From a checkpoint of a small transformer trained on Wikipedia: biases on query, key and value.
Each number is 128 + 32 x the weight over its row's rms, rounded and kept within 0 to 255. Layers, rows and columns count from 0. The size above them is the row's rms in percent of the matrix's.

# layer 7 MLP down (transposed), 1600x320, rms 0.104, rows 296-348, columns 64-127
size [111 106  98 106  90 102 100  96  92  95 106  92  94  92  91 100  88  93  91  96  93  94  94 105  96  99 101 101  92  97  97  99  99  90 146 102 115  96  93  97 100  92  96 100  89 104  98 103 104  89  93  94 103]
[[ 98  99 124 123 170 129 142 155 118 121 157 112 193 177 114 118 139  73 133 141  85 149 169 114 121 129 135  95  73  78 118 117 132 114 110  83 123  99 166  87  93  66  99 202  60 112 179 157 147 112 142 101 121 115 159 175  89 111 133 109  84  67 144 128]
 [172 151 116 121 114  98 181 148 151 168 143 158 124  90 121 200 144 169 122  59 126 166 166 130 121 107 162 160  79 154 154 150 132  93 137  60 115 147 100 142 132  96 157 156 118 145 180 150  98  84 120 136 169 163 175  70  87 129 143 129 124 127  80 108]
 [ 82 141 114 121  92  92 124  99 108 117 155  52 179 102 154 119 200  82 141  98 184  99 145  86 110 107 146 123 176 152 217 186 126 169 163 196  96  81 107 140  82 135 133  95 109 147 110  74 107 130 125 112 142 163 120 165 146  94 122  92 115 118 106 165]
 [107 122 119 115 108 136 109  92 178 138  95 202 111 158 176 178 157 104 157  98 122 166 129 123 119 134 122 116  96 184 123 111 162 116 143 184 137 106 175 119 106 132  92 165 127  67 136 118  86 130 165 126 135  89 115 184 109 162 128 107 111 135 134  62]
 [146 134  77 157 169 108 138 124 113 132 133  35 163 170 116  89  96 171 149 134 162 173 144 102 100 107 103  96 141 202 120 148 153 132 156 128 188  70 104 153 136 128 122  84 134 111 161 142 138 119 105 117  88 186 120  79 182 159 172 134 138 130  81 116]
 [153  80 125 173 167  92 197 166  90 189 134  91  96 189 137  81 173 136 140 172 172 170 112 170 178 184 114 178  69 145 112 127  92 136 151 118 164  83 132 114 132 175 105 105 126 125 146  93 136 126 119  72 218 109 145 147 120 151 108 104 137 109  94 133]
 [168 149 113 127 155  62 152 100  97  54 159  76 138 151 127 149 118 117 105  77  78 223 127 172 138 159 128 112  81 142  95 120  69 107 155 114 155 155 126  50 128 134 176 155 168 137 176 120  53 131 134  95 100  92  97 121  99 131 143  49 100 127 154 202]
 [150 147 121  97 127 105 106 209 153 200 158 100 108 154 169 131 174 105 136 128  49 163 102 128 108 156 127 113 139 126 134 134 152 166 175 115 119 155 123 105  98 112 116 115  92 107 130 147 113  86 111  97 105 165 115  94 135 108 173 135 113 167  90 103]
 [172 102 155 163 165 164 125 145 168  69  96 113 124 121 144 120 126 178 147 125 106  85 134 125  93 152 145 143 140  81 122 113  68 178 132 116 127 103  62 143  72  52  97 100 165 163 125 118 144 114 130 111  95 140 196 152  84 115 133 136  92 157 162 126]
 [157 121  89 110 114 125 157 114 124 124 118 109  99  61 113 129 172 114 156 115 106 173 184 105  97 126 161 142 131 116 145 171 184 170 117 131 147 123 111 188 111 169 104 102 159 137 128 124 124 158  83 189 113 119  59  90 163 128 135 101 108 130 138 177]
 [109  80  79 124 162 115 171 126 148 175  91 122 109 113  73 115 217  96 166 130 139 129 160 154 114 128 141 107 166  93  74 142 102  53  97 211 132 120 148  57 169  83  94 135 128 140  71  88 121 132 130  77 113 138 108 128 139 192  97 176 123 142 114 114]
 [120 186  77  80 171 175 135 125 168 118 130 116 192  91 107 140 107 142 158 166 116 126 142  99  99  79 121 122 125  88 148 104 129  71 192 140 118 183 121 107 136  90 141  64 144 158 146 154 177 106 120  68 147  67 149 159 175 121 127 144 107 144 116 104]
 [132 130 112 181  75 174 142 111 131  80 137 115 139 187 140  93 127 123 170 198 195 105 146 132 146 107 129 148 134 117 122 140 111 215 155 167 107 142 206  75 153  99  96  85 107 101 107 139 153 136 142  89 156 141 152 124  93 132 139 122 132 114 145 121]
 [ 65 202 135 113  90 186 111 103 132 118 158 130  94  81  47 159 167 174 102 101 137 146 148  91 183 137  91 122 135 119 140 129 123 140  37 136  71 120 131  56  86 170 162  90 117  87 132 148 136 133 105  83 156 183  81 156 127  87 117 198 146 118  89 111]
 [151 102 118  88 110 115 132 138 115 116 100 139 122 130 144 129 148  72 135 114 157 200 113  90 207  92  81 119 148 169  84  78 122  67 146 159  84 132  99  87 134 173 173 124 156 133 185 146 120 101  97 164  84 155  91 117  99 101 124 156 123 182  86 201]
 [121 155 131  75  92 135 137 137 172 150 170 146 140 131  80 153  82 104 112 199 153  53 138 112 172 100 159 176 116 111 127 139 188 170 112 103 157 158 136 181 203 149 146 109 177 165 139  97 106  64 107 152 183 146 127 112 175 166 150 115 126 113  50  90]
 [139 129 114 122 128  88 150 116 133  98 177  90 131  69 137 143 142 102 146 172 101 147 142 168 119 128  67 191 154 206 145 105  86 147 171 120 165  99 109 106 127  90 164 108 150 141  98  62 139  67 148 169 140 122 105 143  87 158 132 117 145 126 170 171]
 [105 104 144  58 161 157  81  76 106 130 127 111  87 106 133 131  93 160 118  85 138 152  88 174 185 146 126 131 130 146 202 133 153  89 170 138 124 101  49 142 144 152  89 149 109  56 163 108 113 123  61 114 173 118 131 151 113 165 120 120 162 160 142 130]
 [ 60 146 101  96 175 160  92  85  99 162 179 179 159 107 160 180 151 114  87  67 168 102 141  67 131 143 118 171 105  76 127 147 137 166 153 130 128 133 169  88 147 140 183 120 144 144 164 125 132  94 122 118 147 126 122 107 153  56 214 172 121 174 115 134]
 [149 124 139  96  90 118 107 163 162  69 125 108 137 155 137  84 160 113 166 155 154 114 133 173 195 148 114 176 157 144 141  75 147 148 114 137 125 104 140 130 115  56 155 128  91  98 108  93 104 115  91 110 104 176 199 143  98 108 126 172  87 110 128 107]
 [140 169 178 100 141 155 135 155 120 101 100 161 111 109 150  93  71 156 139 150 130  80 145 130 118 111 100 118 144 146 148 121 166 123 160 130 132  93 126  92 149  95 139 112  91 102 143 132 123 146  97 139 112 100 113 132 145 128 106 130 149 175 130 129]
 [ 92  73 124  89 119  82  56  91 160 149 190 127 185 134 124 151 114 188 143 109 110 119 112  79 114 165 144  98 145 114 117  86 118 132 141 137 100 161 152 169 161 153 187 156 137 134 197 139  75 141 139 147 208 155  91  75 123 155  79 156 127  99  69 119]
 [120 132 179 131 200 162 158 161  81 138 104 145  69  74 129 131 120 112 157 120 123 169 151 148 204  80 141 144 136 133  73 114 165  72 177 102 176 114 178  97 113 105 175 146 105 117 142 118 102  94 105 105 127 136 108 151  68 147 134  76 117 124 130 119]
 [109 145 146  94 117 133 138 159 150 175 139 105  57 186 159 205 107 129 101  86  87 149 192 166 136 101 109 116 155 143  73 181 121 156 148 207 158  62 179  78 162 129 111  84 157 110  95  72 132 133 192  49 128 100 118 129 124 100 116  90 109 165 122 101]
 [ 65 216 157  93 144 112 121 140 213 151 162 119 182  68 135 113 178 100 155 145 189  81 123 169 133 118 119 120 132 149  87 192 196 130 169 145 155 120  88 156 113  86 113 101 121 130  81 182 112  90 136 123 131 180  69 195 152 116 112  59 125 152 169 117]
 [128 158 169 189 131 117 139 109 167 147 145  95 108 124 217 121 139  98 176 125 130 142 118 162  97 149 190 114 122 118  73 131 161 115 130  83 150 107 132  84 109  96 160  95 104  47 132 157 164 136  72 169 124 142 119 176 108  81 184  85 128 154 123 133]
 [169 160 127 171 177 129 143 171 110 140 129 169 179  67 161  72 118 132 140 182 156 128 172 167 146 128 136  82 140 133 120 138 194 104 126 125 157 174 135 160  84 135 115  45 120 112 108 149 155 104 186 137 183 160 201  52 167  91  94 160 149 135 137 101]
 [120  92 115  89 108  95 117 127 177 123  80 103 157 113  69 125  69 131 109 103 140 106 134 116 110  54 107 155 128 118 120 138 113 133 179 190 136 131 166  63  85 112 112 122  89 161 101 121 121 104 107 103 135 194 167 144 174 146 143 120 147 103 158 133]
 [105  64 147 124 115 217 146 131 139 153 147 156 134 133 131 101 220 111 110  78 158 155 152 123 134  94 151 128 157 139  99 140 191 126  88 173 126 141 103  94 151 115 164 205  67  82  85 177 148 134 109 145 155  89 119 103  86 120 156 107 136 122 113  84]
 [101 112 125  79 125 134  93  94 117  58 134 126 129 112  79 100 169  76 184 131 106 137 143 144 119 129 120  99 144  96 105 148 114  77 121  78 106 104 140  69 146 185 111 148 106 127 104 167 106 153 140 104 143  88 143  82 159  72 131  46 119 130 146 115]
 [116 117 144 135 136 138 127 132 160 176 159 168  95 161 134  80 146 101 109 165  86  38  79 114  81 102 132  85  84 150 125 115  82 154  60 106 183 123 123 108 107  81 105 106 148 171 115 100 128 154 110 119 137 142 110 138 175 131 248  95 192 101 159 128]
 [161 107 166 110 140 145  38 140 149 130 173 152 106  91 113 124  91  93 117  88 154 128  52  67 140 112  92 166  87 178 159  85  94  85 104  42 145 135 129 182 123 126 150 112 162 116 163 118 100 105  61 139 149 162 176 152 142 145 102 135 115 145  83 101]
 [161 130 101  70  62  97 156 136  71  99 234 144 109 160 106 147  96 134 182 140 115 107  94 152 163 115 131 131  68 171 141  91 139 116  80 106 152  56  88  71 139 147 142 121 134  73 123 104 113  68 117 136  87 115 120 103 106 139  90 111 113 185 136 110]
 [ 76 102  91 133 124 134 124 125 129 151 117 143 130 128 106 151 123 135 121 163 134 181 127 126 163 199 135 165 132 139 119 115 107 190 106 101 106 129 183 161  66 107 114 152 126 130 162 123 182 128 127 102  65 176  89 177 132 118  93 141 197 133 139 155]
 [ 71 188 131 184 122 184 164 122 165 102  99 167 166 136 108 138 165 141 145 111  75 164 137 123 125 133 107 141  79 152  56 149 129 133  86  88 119  66 167  91 134 149 141 129 146 115 167 121  51 116  93  65 142 164 116 239 131 124 137 129 124 186  95 116]
 [116 129 141 161 110 123 152 139  80 118 209 167 159 117  93 112 143 123 103 159 133 125 167 104 101 122 190  91  86 128 132  66 131 105 189 123  92  77 132  61 106 115 152 152 174  99 154 210 153 169 168 141 149 122 115  49 108 112 154 105 145 130 130 134]
 [112 137 159 139 139  90 130  88 132 137 157 144  60 118 123 131 169 159 121  93 124 148 147  67 120 173  77 115 172 141 123 111 166 113  59 184 150 216 116 128 141 115  92  80  85 110  78 151 125 102 154 110 104 140  48  90 128 130 132  95 124 101 134 148]
 [ 72  86 145  97 156 159  57 156 109 161 160 120 100 130 122 183 140 143 100  93 169 125 111 102 189 134 151  99  98  71  68 131 101 126 118 150  86 131 161 103 119 159 150 164  62 120 133 131 172 133 150 152 123  66 128 123 153 108 133 106 113  98 107 136]
 [135  88  89 127  85  61 137 125 114  73  94  97 112 143 151  99 143 159 160 114 126 158 132 126 166 157 140 122 186 107  85  99 134 109 111 110 114 164 153 121 120 165 166 147 156 196 164 186 173 133 166 191  99 127 115 145 112 119 160 103 147 108  99 145]
 [143 121 155  90 103 128 180  97 135 159 177 179 108 127  82  81 141 119 199  97  65 129 126 155 109 137  93 143 130 100  83  94  80 144 130 119 122 147 129 145 176 103  79 170 111 164  66  96 148 137 163 132 143 120 136 103 116  94 140 118  95 132  89 141]
 [ 77 163 174 154  61 144 124  90 120 214 135 118 129 178 135 104 113 135 160 149 171 105 130 125 112 101 157 137 190 125 158 112 107  94 126 167 132 164  85  74 123 154 154 155 144 167 161  95 142  89 111 102  99 176  83 113 135 154  81  94 151 113 109 152]
 [ 54  99  79 173 117 131 116 106 125 138 127 125 129 152 147 151  93 133 115 195 141  89 121  74 101  85 181 126  90 167 140  93 156 178  57 115 115 106 150 157  98 150 150 180 106 111 118 169 168 139  53 101 130 146 114 108 160 167  97 161 109  92  75  93]
 [ 97  74 110 105 100 168  92 170 127 158 120  79 124  97 140 131 138 197 109 112 128 137 146  70  84  99  99  80 208  97  92 118 182  88 136  78 142 125 127 111 131 117  83 162 156 113 114 187 115  63  92 153  85 156 108 153  91 150 138 108  72 149 109 126]
 [121 175  95  90 175 100 114 179  53 117 145 160 113 131 141 126 113 112 130 124  94 133 101 143 178 142 120 158  85 135 173 108 111 161 173 106 166 108 129 108  93 133 116 116 108 147 107 110 224 136 121 124 102 116 152 107 101  86 158 157 143  73 166 106]
 [160 102  85 122  92 114 114 108 134  99 154 146 177 109 116 136  83 179  93  58 134 137 125 133 119 149 129 174 109 125  93 146 164 160  85 131  84 161 114 185 149 178 190 159 133 161 127 118 149  93 122 113 135 121 173  65 137 144 194 114  69 109 114 135]
 [180 114 150 173 104 141 129 122 134  76 153 111 116 119 122  76 126 104 152 130 171 140 151 107 137 125  85 104 161 118 167 118 167  72 180  86 180 113 115  22 110 119 108  94 157 178 165 108 166 155 128  79 119  95 157  99 125 143  81  95 111 116 115 189]
 [ 92 182 120 145 145 122 125 106  43 137 120 159 134  69 161 183  93 128  91 105 165 135  85  90  59 127  82 135 132 133 183 102 123 128 120 152 162 168 113 134 110  97  75 108 126 138  78 159 156 105  87 179 135 145 161 139 178 179 148 111 151 191 102  61]
 [ 99 163 134 153 134 165 114 145 114  82 110  99 140 102 117 110 135 148 144 170 126 189 114 170 179 136 128 138 111 158  98 118 140  96 115  83  98 130 190 139 164 153 182 117 116  62 125 124  92  97 118 137 103 120 150 165 117  54 178 122 154 116 175 111]
 [110 132 128 136 159 129  89 135 141 133 101 128 139 121 154 164 159 153 111 135 107  80 161 125 147 132 112  96 112  84 119  83 114 201 110  98  79 136 138 160 135 170 126 170 147 119 174 172 150 146 195  84 104  97 172 115 151 147 121 124 135  82 138 158]
 [175 155 144 101 128 130 104 108  85 162  95 134  98  79 108 137 137 134 127 139 113 116 142 121  54 165  75 189 116  95 130 121 116  90 139  99 189 153 154 140 156  94 146  96  92 141 183 114 184 117 151  92 103 134 121 205  97  60 123  77 101 115 119 145]
 [169 106   4 107 149  92 132 152 182  95 120 122 137 119 132 103 121 141 113 117 113 120 154 127 122 107 160 103 135 195 115 123 158 195 149 121 122 128 113 115 132 108  99 116 154 157 104 169 122 161 129 166 141 143 127  76  73 139 124 159 115 152 138  86]
 [ 77 106 128 151 126  82  38 199 113 137 182 161 100  84  90 128 132 128 115  87 112 138 141 176 112 146 124 104 117 183 125  84 121 134 152 146  45  87 178  96 144 183  93  82  96 165 123 173 110 151 125 144 110 129 147 127 150 163 141 111 111 149  94 149]
 [126 164 131 149 188 135 135 154 134 134 202  99 152 148 114 118 118 130 170 109 129  97 164 114 139 144 178  85 141 168  92 117  96  71 130 132 173 165 171 125 105  55 121 102 142 105 106 160 128  89 149 118  94  77 147 165  40 137 159 136 120 161 125 106]]
# layer 7 MLP up, 1600x320, rms 0.104, rows 297-348, columns 64-127
size [100  97 103  91 107  94  95 103  97  98 100  99  93 105 101  95  99  97  98  97  99  95  98  87  99  99 104  97  95  91  94  98  92 144 101 109  93 104  99  98  94  93 133  97  99  99  99  96  94  93  97  97]
[[106 115  63 124 169  95 113 139 129 124 124 173  96 150 165 176 164 138 111 150 127  95 129  91  99 148 113 160 137 144  74 114 205 104 122 183 151 121 197 153 137 151 112 145 106 112  77 134 165 179 134 186 135  96 100  89 144  98 119 166 118  88 126 119]
 [146 134 102 152 152 102 118 141 164  99 138 136 137 135  79 103 184 152 126 135 127 153 116 162 152 103  96 139 160 108 198 124 108 119 109 134 127 165 105 106 134 173 129 136 189 107 153 143 116 122 187 137 146 171 180  98 134 152  87 113  74 165 109 147]
 [128 143 158 157 143 138 137 159 172 141 149 122 140 135 101  84 109 111 172 168 165 153  78 143 177 140 130 164 135 122 101 148 162 109  99 162 141  57  99 145 142 156 179 143 119  94 163 152  83 136 140  69 151 109 155 145 129 152  90 116 121 136 147 112]
 [150 186 181 127 105 126 107 152 162 138 106 188 158 142 140 146 151 114  91 166 112 120 121 147 159 157 166 125 135 152 118 126 151 205 157  75 142 109  85  99 143 184 116  72 136 119 133 111 125 205 169 130 154 138 106 102 129 136 106 126 166 202 158  71]
 [106 143  66 149  95 100 138 101 196 100 126 110 172 107 133 145 185 164 114 127 104 123 120 108 118 148 138 137 140 124 124 126 157  73 193 169  78  96 187 103  61 110  59 141 127 176 162 136 106 161 103 170 134 146 129 128 122 112 119 143 107 146 142 193]
 [144 132 123 194 180  96 144 153  82 147 142 131 129 155 114 158 151 221 191 153 117 100 151 101 115 122 138 125 148 176 140 129 158 140 194 155 117 103 134 146 101 201 156 134 177  73 115 110 148 148 139 144 154 128 133  81 137 107 156  82 149  89 128 178]
 [162 159 163 153 120 109 140 157  94 162 100 135 145  95  74 122 115 162 133 160 171 136 212 117 149 139 138 154 143 138 101  80  60 145 104 134 138 129  97 123 157 124 112 138  97 158 131 196 200 131 145 164 137 135 120 113 175 138 100  92 101 134 132 174]
 [103 117 121  79 146 175 118  87 135 167 132 116  83 159 173 106 139 151 152 139 111 142  80 145 171 102 137 212 144 113 144 105 126 131 132 143 147 107  76 101 112 155 139 136 166  68 153  70 103 153  86  99 138 114 149 160 145 144 166 196 143 101 142 156]
 [ 94 139  74 105 100 107 148 153 159 128  95 139 172 164 153 185 128 195 124 122 138 150  97 167 108  95  93  54 146  77 183 154 151 148  91 163 106 113 160 112 121 186 127 157  88 130  43 153 139  74 140  89  59 116 141 108 147 121 114 134 138 113 158 120]
 [ 49 193 103  77 111 106 128 130 103  70  80 160 135 121 117 136 103 100 178 116 163 156 143 111 105 131 119 153 151  67 128 128 145 153 133  94 183 138 136 163 125 129  90 171 213 110  65 113 127 143 148 109 118 128 117 206 177 192  89  98 149 142 121 139]
 [131 104 125 119 131 125 161 141  58  51  87  72 119  99 146  97 137 146 156 158 177 167 128 147 120 139 175 128 124 144 133 114 156 158 169  89 138 113 164 179 164 128 116 143 177 141 120 144 176 139 113 126  97 135 127 158  70  81 136 141 151  80 113 100]
 [125  86 137 171 129 133 140 166 130  78  88 155  96 136 110 139 124 172 124 115 170  91  53 117  90 163 172 104 124 153 122 119 147  95 112 162 104 118 115  97 187 111 107 128 147  94 105 159 102 125  72 128 133 134 151 105  88 119  96 155 116  99 151 150]
 [194 111  57 134 150 118 111 170 108 127 103  93 126 141 122 167  59 109  79 110 108 119 119  84  88  94  98 107  90 126 137 126 172 115 136 177 117 144 163 172  50  92 109 151 139 160 113 125 146  61 111 160  91  66 138 126 123  89  98 136 117 120  94 165]
 [138 112 138 139 116  89 118  80 160 146 128 139 112  92 129 101 117 190 133 129 137 190 113 105 132 158 142 117  98 101 136 149 129 123  95  72 159 154 149 124 119 156 177 165 127  80 131 129  93 124 134 160 137 101 130  87 121  93 140  61 165 125 174 155]
 [156 171 123 203 140 169 132 114  90 133 107 161 109  75  95 126 142 171 142 153 195 139 133  48 184 125 151 178 127  77 123 114 120 128 168  89 109 143 164 111 172 101  84 117 136 136  82 119 106 164  85  96 143 131 110 116  95  82 131 148  97 147  84 187]
 [148 118 108  78 133 169 165 141 118 177 130 165 130 137 136 126 114  70 116 143 144  82 181 115  62 114 134 107 103 117 136 136 160 145 123  90  38 114 130 139 116 126 178 118  76 124 128 167 159 188 147 174 183 136 144 109 180 116 130 139 127 124 143 115]
 [105 177 152 112  68 176 102 161 182 156 101 118 136 113 132 147 102 114 146 121 138 145 160 127  64 126 136 113 156 227 136 129 121 145  92 142  99 195 124 126  75 109 116 159 104 172  44 149  85 151 143 117 102 171 147 131 105 145 158  96  95 150 129 179]
 [146 182 152 128 142 144 203  97  64 102 128  60  93 152 156  69 214 104  96 146 188 168 122 143 127 175 131 139 128 140 106  97 148  79  92 118 115 111 137 129  78 170  85  88 124 101  80 172  85 140 153 105  97 107 145 197 117 108 123 104 131 108  65 167]
 [151 145 187 161 134 113 106 130 126 133 135 167 133 148  86  85 124 170 103  92 171  91 168  85 140  76 136 142  68 153 112  86  88 103 129 115 209  86 160 110 107 145 197 167 141 178 113 152 111 148 121 135 128 124 138 111 165 193 166 132 106 125 133 183]
 [149 106 146 143 155 159 132 130 113 162 147  84 146 152 139 100 178  98 108 117 208 130 146 101 163 134 144 121 121 110 162 117  95  85 117 100  86  75 146 177 140 121 127 120 170  74  97 219  71 133 144 133 127 163  90  98 105 140  91 156 125 127 165 106]
 [162 122 145 131 153 170 129 136  96 142  72 120 111  40 140 104 139 152 116 110 154 127 160 178 139 133 118  88 125 145 110 120 166 152 146 131 171 149  48  82 164 121  91  97 174 120 116 129  58 169 111 142 105  92  70 152 121  69 165 137  92 143 133  87]
 [104 163 121 100 120  86  58 133 165 111 114 161 150  63 133 206 119 151 117  76 155  75 130 165 108  99 103 140  83 135 179 157 103  90 101 183 104  93 121 112 157 170 144 171 129 130 126 161 133 143 170 193 145 121 114 115 147 197  79 155 107  61 158  72]
 [ 62 113  86 112 151 119  98 138 147 125 121 131  95  79 170 121 149 133 157 144 145 137 123 139 125  77 105  81 117 116  71 109 123  49 125 114 125 122 115 105 145 142 131  47 116 121 143  99 118 127 145  63  76 111 182 103 114 130 146 134  89 133 159 143]
 [131 127 175 204 138 110 171 104 121 136  87 161 161 101  93 105 179 148  72  75 156 145  93 126 107 184 133 168 127 129 116  90 138  97 155 112 126 141 132 147 140 114 201 115  91 150 126 175  28  79  85 184  96 121 168  44 181 106 181 123 183 156  98 129]
 [149  88 119 178 105 159 106 145 134 174 159 128 101 128  91  98 140 191 111 115 158 167 168 129 166 134 109  71 135 211 132 124 107 114 164 124 145 114  86  96 157 149 125 140 147 159 124  79 145 101 175 119 146 142  80 154 119 159 150  97  88  93 105  68]
 [125 107  38 132  71 108 131 184 161 103 131 180  89 116 143  99 110 127 123 113 145  44  97 145 139 128 116 119 140 131 162 141  82 150 101 186 113 189 175 129 148 126 139 162  89 172 124 110 161 193 180 122 104  71 165 111 123 141 117 183 109 107 197 118]
 [139  76  87 129 122 135  67 105 138 117 145 119 138 165 141 152 159 137 111 163 130 123 111 155 116 119 106 128 126 142 181 144  99 140 131  96 131 133 148 128 139 121 137 109 148 120  79 128 123 156 150 130 133 113 112 154 120 135  54 122 110 198 139  80]
 [ 59 181 147  78 132 144 113 107 146 109 136  96 130 154 136 191 147  97 110 152  90  92 103 130 145 139 132  77 122 180 132  97 131 143 123  91 195 171 112 157 145 156 101 171 120  98 145  61 139  63 170 130 149 122  80 164  86 114 126 143  40 180 123 129]
 [143 147 104 155 130 180 163 148 124 132 168 107  66 118 152 124 181  96 111 126  93 113 186 161  84 113 150 132 135 117 143  91 134 213  86  67 144 131 116 196 148 122 131 111  99  83  98 131 133 106 143 100 125 131 157 173 146 152 155 104 127 117 117 136]
 [115 166 161  99  93 116 149 107 154 155  94 139 183  85 131 137 171 147 136 112 116 151  79 118 141 149 116 212 122 144 176 134 114  63 143  94 144 168 146 154 150 136 126  97 143  95  93 178 122 123  91 155 167 113 103 117 137  93  97 160 110  97 104 115]
 [ 90 136 122 128 110 172 133 105 100  92 126 173 121  78 122  96  93  85 151 113 149 169  80  81 200  75 151 134 177 188 149 113  96 109 107 104 124 157 136 132 185 131 154 149 122 129 141  90 188 160 133 114 117 112 193 131 174 102 148 127 143 113 154 147]
 [138  48 168 177  94 103 140 101 194 122  60 110 128 122 126 123 163 130 147 141 107 172  90 176 118 171 157 134 142 134 154 130 107 117 163 161 120 113 104 170 135  51 134 141 204 164 125 124 125 165 108 125  70 148 162  91 148 119  89 122 163 125 123 120]
 [108 141 139 119 130 101  92 102 110 126 142 141  60 187 130 144 118 155 120 119 120 120  90 171 140 137 153 151 156  69 153 142 112 114 113 150 199  68  93 159 118 149 171  86 152 127  70 144 125 135  93 155 158 166 130  88 137 153 146 129 115 103  84 130]
 [ 76 151 111 168 120 122 160 127 137 140 119 158 156 163 127 149 139 112 169 149 116 146 189 127 183  80 139 122 122  90  96 158 152 131 152 101  98  98 170  76 105 126 142 113 110 168 120  55  92 110  85  85  76 134 122 185 127 147 121 160 120 149 122 149]
 [103 151 146 100 114 144 145 138 108 187 114 129 189 132 148  76  94 116  91 105 104 189 105 105 129 116 131 147 109  93 147 161 162 103 123 131 166 195  85 104 119 198 100 116 233  97 110 179 118 126 124 125 135  98 126 163  79 129 139 164 173 133  87 137]
 [132  74 107  95 196  89  76  94 143 123  99 123 124 161 100 123 106 118  57  96 100 100 106  93 136 149  87 126  87  95  87 108 207 101 113 156 121 130 138 127 108 156 120 181 104  65  87 129 120 146 109 116 138 137 159 135 142 148  82  97 130 119  99 108]
 [138 120 131 136 185 102 138  84 132  99 109 127 121 175 188 130 140  79 126  46 123 138 135 127  63 150 162 151  72 208 155  81 112 126  44  87 105 119  72 135 165 132  77 122  92 157 138 104 131 127 135 153 131 116 117  59 131 124  74 179  60  96 144 133]
 [119 135 141  97 141 172 111 136  47 140  87 120 102  79 124 114 128 161 172  89 132 177  82 120  94  85 100 126 140 117 144 153 119 211 168  61 137 194 129 138  87 136 139 138 157  63 109 124  91 158 153 131  90 177 123 113  97 163 101 147 163  51 157 112]
 [125 134 116  71 139 132 109 111 156 185  82  80  76  93 165 122  72  78 141 125 141 123 139 177  92 161 101 110 133 164 218 132 152 163 145 180 116 171 131 100 173 125 152 109 118 140 118 134 143 100  88 160 126 210  97 113 149 154  67 112 133 159 105 155]
 [111 102  83  69  90  77 153 106 103 122 116  86 121 109 146 106 126 145  91  83 116 195 119 130 118 158 115 181 136 101  92  90 187 125  92  90 117  83 127 110 155 111 153 175 119 105 132 129 106 184 117  82 151 171 193 157  84 123 138 108  81 150 129 124]
 [ 94 184 160 129 162 149  96 138 112 110  70 111 173 150  94 132 126 167  95 144 165 157 114 117 158 106 117 155 101  81 167 113 121  83 115 188  83 127  42 153 150 133 128  69 187  68  86 123 104 137 145 178 143  78 161  93 115  93 157  71 142 100  93  92]
 [166 147  61 137 145 112 109 136 170 144 118 140 101 188 145 173  79 105 153  96 111 132  64 144  89 131 139 176 145 100 101 148  38 153 119 145 169  95 159 132 149 166 158 181  96 165 102 112 200 135 166 108 161 131  77 191 150 122 105 134 167 117 155 140]
 [117  90 132 115 136 183 103  85 222 153 171 107 104 172 192 135 173  88 137 130 111  82 110 137 106 115  99 100 141 162 105 154 145 108 131 121  91 151 118 114 140 103 121  48 151  89 103 142  78  87  99 129 141 108 123 191 111 150 111 123 119 156  93 159]
 [133 103 126 160 146 128 130 140 173 191  43 120 140 109 145 107 141 174 135 146  95 130 134 147 107 133 208 177 176 176 192 130  80  93 131 120  98 114 113 104 157 151 152 143 154  83 155  98  62 207 146 181 123 150 158 127 147 175  62 156 106 115 193 134]
 [167 118 143 114 111 106 132 170 121 134  99 202 185 141 126 167 142 172 128 175 126 138 137 119 117 114 135 123 146 126 129 166 125  98 118 147 100 117 141  99 155 151  85  80 128 142  92 146  78 122  75 150  93 118 167 146 133 133 137 131 107  89 147 135]
 [131 130 169 127  86  92 154 119 110 121 171 117  92  93 145 151 174 160 172 101 123 126  82 148 126  97 166 111 143 105 156 138 126  82 139 152 146  88  91  54 138  84 135 141 103 109  98 123 110 163 128  99 105  97 173 109 185 128 100 192 136 143 183 130]
 [124  96 149  75 101 153  87 125 226 109 165 131 104 183 155 128  81 155 143 148 152 139 106 144 166 136 106 187 141 162 140  91 122 126  79 114 137 157  98 133 204 183 148 156  61 113 132 120 141 154 126  58 179 146 138 105 166 189 121 139 114 175 201 126]
 [ 62 181  81 151 123 159 153 181 145 137 126 117 142 148 152 120 161 169 219 149 153 130  86 122 111 115 102 143 107 148 107 164 117 111 129 165 129 192 121 167 160 121  73 140 138  96 110 180 119  96  69 164 150 178 136 150 141 201 142 131 140 144  53 159]
 [132  70 157 140 109 121  78 126 122 122 131  87 163  89  66 128 108 159 141 123 142  98 165 175  98 122  73 140 143 132 120 125 177 134 103 101 188  62 122 152 123 120 109 209 156 128 124 132 105  84  98 196  95 135 116 103 132  99 115 172 137 136  90 108]
 [136 103 140  67 115  97  83 103 152  58 128 169 129 108 152 159 105 170 130 109  80 178  80 129 114 175  72 186  84  99 124 130  82  78  70 102  94 100 102  79 139 125  64 152 142 168 144 114 153 161 157  98 136 107 125 163  80  96  96 148 123  95 106 148]
 [ 72 131 120 144 136  87 126 106 200 167 105 205 117 119 123 129 160  81 128 184  39 123 138 145 138 166 122  64 154 114 153 144 139  77 138 131  89  92  67 139 161 113  74 187 106 160 154 128  91 162  88 160 137  86 150 115 132 132 182 153 135  96 110 148]
 [116  49  93 117 113 197 108 121 188 114 130 147 149  66 118 110  90  71  99 110 122 158 157 143 198 128 126 111  98 148 171 105 109  90 126 153 117 134 109 119 194 144  81 109 101  92 155  92 101 142 123  79 170  77 153 175 138 171 163 143 142  95 119 101]]